Part of a small language model's weights.
Size: 22 layers, width 128, vocabulary 4096, 9.01M parameters.
Architecture: RMSNorm before each block, rotary positions, no biases in attention or MLP, embeddings untied during training, normalized queries and keys, some layers without attention, local attention windows, shifted keys, value embeddings, hashed n-gram embeddings, a smear gate, an embedding shortcut, capped logits.
Each number is 128 + 32 x the weight over the matrix's rms, rounded and kept within 0 to 255. Layers, rows and columns count from 0. Numbers have three digits each.

# layer 11 MLP down, 128x512, rms 0.0561, rows 0-99, columns 64-127
071136141155117132153119123172190099107130133143157081127066160124051122134133125119211194110132128161079127079094157141176123159163096116192110132068178108125076117140122190116174131118224088
098123102111115084121109116113065145096126118115102136136132127112144135097124163137131208106179092135039150119115126144107079129173129135165117133088074087083106164108109095088113133137043121
058171107135163115095113117130132133151076129110110135111235112081126129120116107163123120159097164130147120154118105227171161083105118103114130080094082090098133070103151162127118126106101112
233088125109138097142136113157132096110158152118073125138157181132114132145155104114110153161108086114087114156116162128082172051071103120147133173123140108109160092165119171088138184115067103
186103175132118077095154116109133103148166079096203158160127159178123114124105138133104164108100108088078093141139105099107105065083123096137135165129022146102139168108068152207144090151189153
162144148118134154091114137160121133181174139091104166164098184106141133188114139105102111119139051139206130062107165111133126151092163153115151148169105128142125173075114075171103152132108135
155150090122154201071120138131078135171133130113129115148116195138121142099155105111134109151114081125108131150150105084156157125131117122138117157128084120098119088131164134167106121121199145
098155086134173142108088133133139142092136144098162115140102155105163142095053126030084183131147091142105175159166101135148143154161090124168136090121194071137135132101147100158112182134151146
086109157128092118070143132144113131136129150118132116112139184179100117112162127164126154126127092131063144095145120180149140112145132132145142105098119078147102098125071107143140179171070125
146182138138087146077121134114118155175166110093139097132123143167060135155114116028086147137125108087106108142136129102147108065109104117158106103086105103220122117114080122185076123145255136
177083103143098107124144128175131168103163122153202162136130086159044120128032151165102161116111145148111098130130188039148141098135084112138111144128163098131152116099115162108142130154176108
148104164122157162154089129062122164119160095148100108117092130132085148182124097180131158140124123078097148153173136093044132118150184113115130166152160099143144045068107181015142074118032149
072108155128144069098145125130106093103098194134069091131184117137058143106167150137095124139136101157101143073164148140109159206144152123117137149168143165182114129147092148102090127128057082
149140109084157107214103130128165153123079119115111151103137147080096135113115127154150153132116119149125126145104100082146113187131119140209135125115110104122112160137100149150120098093194071
137150127107137116103117133099146116178179115197152141099150100143119116066142059071137151130127085100103117133151119148134095156152144126110129097126209100187078119099163097139117139142116099
192144088150123163214168127161143158126157139107152140132096114112139125120113137126090078139136093131100128154155110114140109153163158103152120140153182123108096099120135131130114134120131084
102136179139103123091235125070156111083138128092118173134149136141193120171104166135145174135108119129170170174129103135054153150085103111125121113083148108158140097170127143107149122138128122
102117102110123096123127132109109104090120130152120167199142127134135151103109109159141129110148083098122100120110152153153035144084108118141128104143174212123129142141119137117183124122129125
097181081107090131135106110098136135205124097143140104099121156140118127127082073148085184159158110135176122146139172158071124158146096137119139202121120115127153101204049152121163149111116148
129095146116157106121103126077059120105141174164120159140166107143134119146137118096199177120150108116162134126132199040114129085075119150132133166149095102178149124165074174145104133126082094
092150134119127207114111130124134117121101107199171073197206147158142120159102137112136103151097108136158137127179122150119129125130141105157123114069101140174103124163135087107073088116154160
085133127130137146153065135127162130106152110094164096153107172081102132174132141113189066119104147124141095121085110085063138113176103125136118101141095127134143208089119164134144154091141154
120135144164092045068082135152149110127144135172155110129098099185163151147155142066105121140160111143068144122216140170124163119138157121116137172154117168163183191164126128153084133138073133
063065101094114102101120126125145101092125081112075153125040187048161131141120161149083143153116116139083175103146076143109110112147122113124126129166168134105119080115081147045113137172095127
103124153159150133155099128199097114114169148048152060104134135122126120080171152105126117139143159141139164092125102164152118144108149153082127111125105129155108142140167173189119120141098137
116115164117138160134164139168089141090145125105233125128190112103080123150172127100103073130116159144148132146094119139183106211090091114192136160125090101120105127135175210103083136120192199
116122105121142179147135131108160113140144132135187152096166151159105127110132094135124138114131103139137151102108105108201150236178101119140136157153162091142104098127158140107093155133118102
177133142092116106182144125105155130148129112136202105153158141127137115111199102150166151110096100091086145108114117137092096194131104119140138142120104099142129104087095115085096093123131123
119151134159081150115126112141117138139146129106106140104138097104164131105100098130147192107115123080122114094153085123123129105160167115099121097180118163126124198103156143174137173155131134
174092113133100118135174135089103123123092130124144135065128135079024120158127171134149168143080139100116096128110095158163120073114119125195136117150104046197104170121110186148111124148158167
124169144177169087092140119159074102148165136087095131161113126112145124102137107189101070143122128127077144137150120097171130148175124121180118155134188098151150124120147102128118133137090095
136155054095184143120117135089132169094200133146093101103176072135089142176177150117088126139160094083076134119141126149064180113148147142109135125139158101127100083098085157128155146138159105
129054063133117122139173123101069144085174132112104109148067134116180142143163131122138143158110122146103140116062053168101131124157134106109122141141160121105156105122164097063094120094139148
148104137081119111142147128136192141103158101112058079101113109091111130079098094087070135107127091149137126112090149115060102119147113122119134092124058117132100146119082188102127086139141138
157180088142147162124152120140160140123127109129164100087072174147102142184158107119122130130104131162104142131128132086127118087116104156130133125121095183103128084155114139144142136134089141
192109150130149121158128126116101136104153148161141133174106098098207136157134113075076110137082189114152093138144107131118130150107091126109135138121135120191112140097137043126069094119169086
176138114117146100167100121181155140152115114135103154155112106181184129139093130149132112157157127191104097136098110159157116128182106136168127110100131079103107095110086060145126144089142118
126142151136071102076122124189139085099162137086131119075118129149176116102128120167147130114069157093130152151102125105103137092088112092148130154103126172162139162150056149145082106144097124
174148123133117139144133124144123099165144112163133092140094112132109145112164151090136096109110146186130133138145093168178048138099141127152128117092135129112076211103131094128137108130131114
154114138136128148064113134148140113136156141096126098157157127157130134184064099124123133136135103065098132140100131112118107214175140100068128119140154181187127111108155203209144163135124196
138108130129154200133146120131161137114110145163100105141125173107175136134088087100103107111135092109090139118126176145103120094078140133079119118095161139084101108079107148117112087136148087
091121099128118137148120138016164143146091157110156148112100137048218129162122078136084168091073137152160149130070156114199122126111131142086123069114139180088160154165200148060124137111115133
207123109118093135113152125144153125121122149115108109146123144191178127175133147096164158117133136131107153127183146141160116134082126138132123124199166133109146170226117118093128161137113120
224113125097121129108095125140125169133161121117123178121091180097205123122123100105199069127113159158118107131149095113096157124213137127165127071084181071172101084131136122164047070151145079
169123173099079096172081119156082134144106110117116178098085136188168153152162117190146062136167081154078134194080137156097170114169093126152126167134107139192128117124138103119134138117114090
039137142111118165121119140132106070116132122106095118144148146145108123114136101155107168138144183106112103155068096062149056133159072159122138135103167149121160109121122091117168094131167112
112132163117135103149145124112174099113111128074108133115094111127128126119092142151113099106113206116154145075144053142069105127173123126143131142170091064118098140147132177185116105140140141
091142136159081118052081126151104153158152125131124115162176113163067129078131173075096129130141121155138151130108116193157171152188147123127129160107146070053153141124113112123121138136107156
115093115127111119136151146068097127135166115108085118107097157117158120158098127156151117108138064128110111132179095094236141140156123143090129111074142105052131092104099135161136093130108155
121105143138122127061107129099117132145159118104164201181109108136092104086106107126174099133189207148152125109133125138096070122155113111181128137095068142117129150121135155087137106142089136
129171091116117115148154114080068105115102162133066089160143142101130141158124125095074160120110151123149115134091138134180096131143087110136138139154111116089115122095129181084084146120109131
120116150128108131158123128119076092149123165123080171133129166140128121091103149131108083122144137160089141144108143104146127101132131136087138130167108123180094162073090158081134132125054152
157144189123139114103120136147130154169108137113115144135161138110240122191084139125123040129166111087077131103088159107099125145152150126109128168139164113147113108124127121163111172144198206
126099117123159185174128136149108136163122136142079168123112130062116121114126118133139119140098142154178132131127159120075126189082142121144125127156106129163097143099149059133092179115112099
124110136128047079143146142147153120171132114105107128160139113081187138198095101090147113156118127071112136104118115150142095134147117137146132147128134122121144099143167140042071136121162179
141140166167131117161100126142143148186131146124151162150129091187113124161104111138171183095133165132101130117113150096175099104105091151126132092128181132173121168113155183125071139142099180
134139110135137109174156127119130124153150162077149071113146109167075113156139118044148198161190053112070093156148140175175150118156113108068120125109125132094103106114111134087125120159141077
165147160125116100147084141179120118114127145153159154125078072087085119136167155115089132105146144124167090133130115111144077109152098139071117126112139128120119108119104116164166117096103142
234143145112150130133141139191171172145149113164138099111099105150086118068103129065173120117144142113121126152120134143134125141141132136100121117071152146154141130061113180078126222155113096
167070092153136173143104130144126128136130126188139163106084132126039113109107144091095122095109167127067143151167128089190093157101119138061132138137118136110126081102140127182135090131134124
083102144158131172141133131093055148133152124095051157148170142094113134092138095078100182091107132145148108100091157120108123140166080147134133047112126139248121153126120093193175142123127130
159140183133142134105072125140124128186123124061094085096163060184050122143087151145111107110137151109144152114117093130161120129153141105126129138114136134125154126106129115093123107131110090
124078181116097105086102132137138143123158126161153123105140082105102120099091112102117068132116083082114131125102155134118167135100140137115127144167124096135127135123141119150088103125163135
228120133130137174106128118107072115146123124142168119148106148099183149108179104128117161115147125138110113098147122108139091146155125143166116133176174115137142152171188136103121134119067074
178150105162100175196160130121141141071163138166176166151134100101215146085150153107157193108093125178169124153152110139136141119102105145178127165111170125151141125134170161156142138117137145
122100189138140129141098140149106139105129102112158106135094125124172116147132092092156092138103087095110110121154137200130115187168128118147125143146121081101088171119093123092162123117146131
143104131126115175154159124155134119123093113133146140170131162160108125138130137126120152124073129128172127141164125102103132082111146114125118174100125150135129140134121109097138139119136133
181123242149122080141155128068138133160141147109088108109133091182165118094105097121089145124121115145180167133201097179093075131099088153122133111146160106157093150117145142083150118103124120
171130101132163168150143144092157140133109100156107145107091111137127126149152139160143117136102107161129119098159124115168105098144107098086129075106183173088122148104160153144124163130140157
119154148148155139091108123127127116084084130114148141115109124114078129128160113091084008101121153127111130141177179137207125135108141148125131114196140091152091129150137133049156117113161129
118136078077184169129194130129154129087097123127119101181158165112120115137111104103096112122122170123151150161144124127139127117130110124091130119161164134170091101129149153117157110145123178
160122098158084163174143151093137116188111132122069110160194146144080113166161105096164139108124107157111099103119115178116146116150099131141116105094130216109101107166193121083135145129101167
161108124124156163150075134176101116138145122134118133109126161102115120190152127198116109130135151072052123123092031161126109118144136132166124095089139136138141091120095204133134128142131103
175093063167138114179149111109132118126152118097139126102138137067053122126129097137112146118142166085074117132140172131088168134121135135141126079123185085133147110085199135083119167107088110
104095114144115149098130138163129121158147136112116079171123121129166119086096090154142124100140202129078135094155095141165119118131130111172125113170121149112174096147096083146127152162149120
074100107151106061182164132168125092145094163103135113144157075133182129131149185149152149138118124142120126125128106170219138147186120116181135154155068176155122139147112154183143093165135100
045097144124094131131102130182125157102141153073091139152150119128159135092139156094149147093148171161123137121139138163113107101106159148100121131168107186125108141138135154091110077136084111
111138125094135105188094124082135144129114122139156152151146103157138128154139119153136158184107134166096112147158164164136218108138139114103131121152134148050172131177075083114109105124176086
117114143142113151110151123110129119132174131197073163130139153113098126125151134139127075150139104147144122162096078136096125193160135106112134155146129162158119101127110115163122134126108127
123131176113122148135120130095171142092140120102164155152113066119152142106107153086122155132118110120218114180194087091124176070198109116120130134136150158094140097166129109093142124097104132
088153163178104125121110134163094139100134131099100072113210098084102135091138143125141053104131167086138124133105125138053126124175131135106126118122145152087092106171115119115188143139128195
132063105148131154145082133129117093113140150146100098177146138148149127158123134170116166114192152139139126135057051122143084132126140144086132135137098115110130149141152104062091145115097108
026152154132174101129153116119120124145091134152160127144138120082157128091094068123122116124095115114147109128124109151153103164151159096070120108080082138099089114146089159168116126131132098
112166124136088175104094118177074130135098121131164169126160122134084144101129095098147118117171159137096150147159173113183154149121154079130127132149124154155135089070081151086223104131162101
157152175108149103173195141093128137170127091191106129132154106143114145138176141105114105131139097183141106151139093135089129111159138134077119139141140091122090131134123090170145162105102141
116089169156104136107064130100130129105117119132157078143144130168094119159119123140119160090115140159140179081096104126118138138109161117150128131129131105101140075151120116151156099159156153
073077182089102186113110132148148146089130155124113097127174119162100142150125125145084098125115162144137143157194137113111148122192135131118135084124106109179141198141116125119165121133150116
090179138097150129148096146156107135104101097157110139130113128089094136155154132115166081158091174113115133198156095156160128124127105127112133046147167193081139132120092171148116188144157073
171143068143132069087115133092102155140161163173116069149144121149095120095103165058182091111110124112070137145160195161169118088171108122128128123135070177142090127134140120156189187152095120
054158102135141166116117130119103118121123122170125140142184156111067128108121176134127075112178136137169137179158115128133124106154134117151135137114141109212114113150134100109143130115118169
117152148088130125080144128100158162115120141131136215085150083171131118143174133128159105116130079127124139143102091155139080115053158138104140115135114105104102148061144232155099118140127162
130096159142130131103101122082132148112125109157134130094121161095123115146168116106200068138100118139161125118120118117117189123164156115156127111170198144148126117118182131210157124128142104
091128079145138083150083128135107114104118114137107083109111019139113138138113122116110131114131140168136142184143151141168120164173157135164124109099118174158138119127157110149113118127220077
165115172146131105107126129114135145126176119150143103126074103119144118103176111155136173131114087153203093117150141131149081157156125128091134100100154196113118108097150155093173119083164146
130123181090125140148140118136162154142153113118133118163141165146166120088146124114147136127093220148152109124138115148086084110130097115132131103131196155112137129186206091135108133147143153
113073149133152128164134127068168109098133116129071087098150110121076122060104181118100108109133088100150155145114106134140112140161147117149124155134180202120136161106114197110126131144146152
118169135100093083127105123197109151125199125166190114180161150129119112104096170107091036150172160101058106117123162137164101084159121123105129124119115124181121091107126186138126107123107091
163098129131083097100163142167107137108154103165134118184158110096118131175107176108175143101150156129191097133146186156139151193166126145177121108148145172119182195115104183134147120123176100
138189170143119152117105133170171106141109147165065141118078130075173123186144170115154100154174137128172131138129139165105141132101154149148122172131104127073127161158155142115062091108123100
098160121122095128105154118102125147178125132153143125109149094118118127151138121111121126129102160096123108104134092093072142193134090152203139151095147125081099132106116131110108128140106103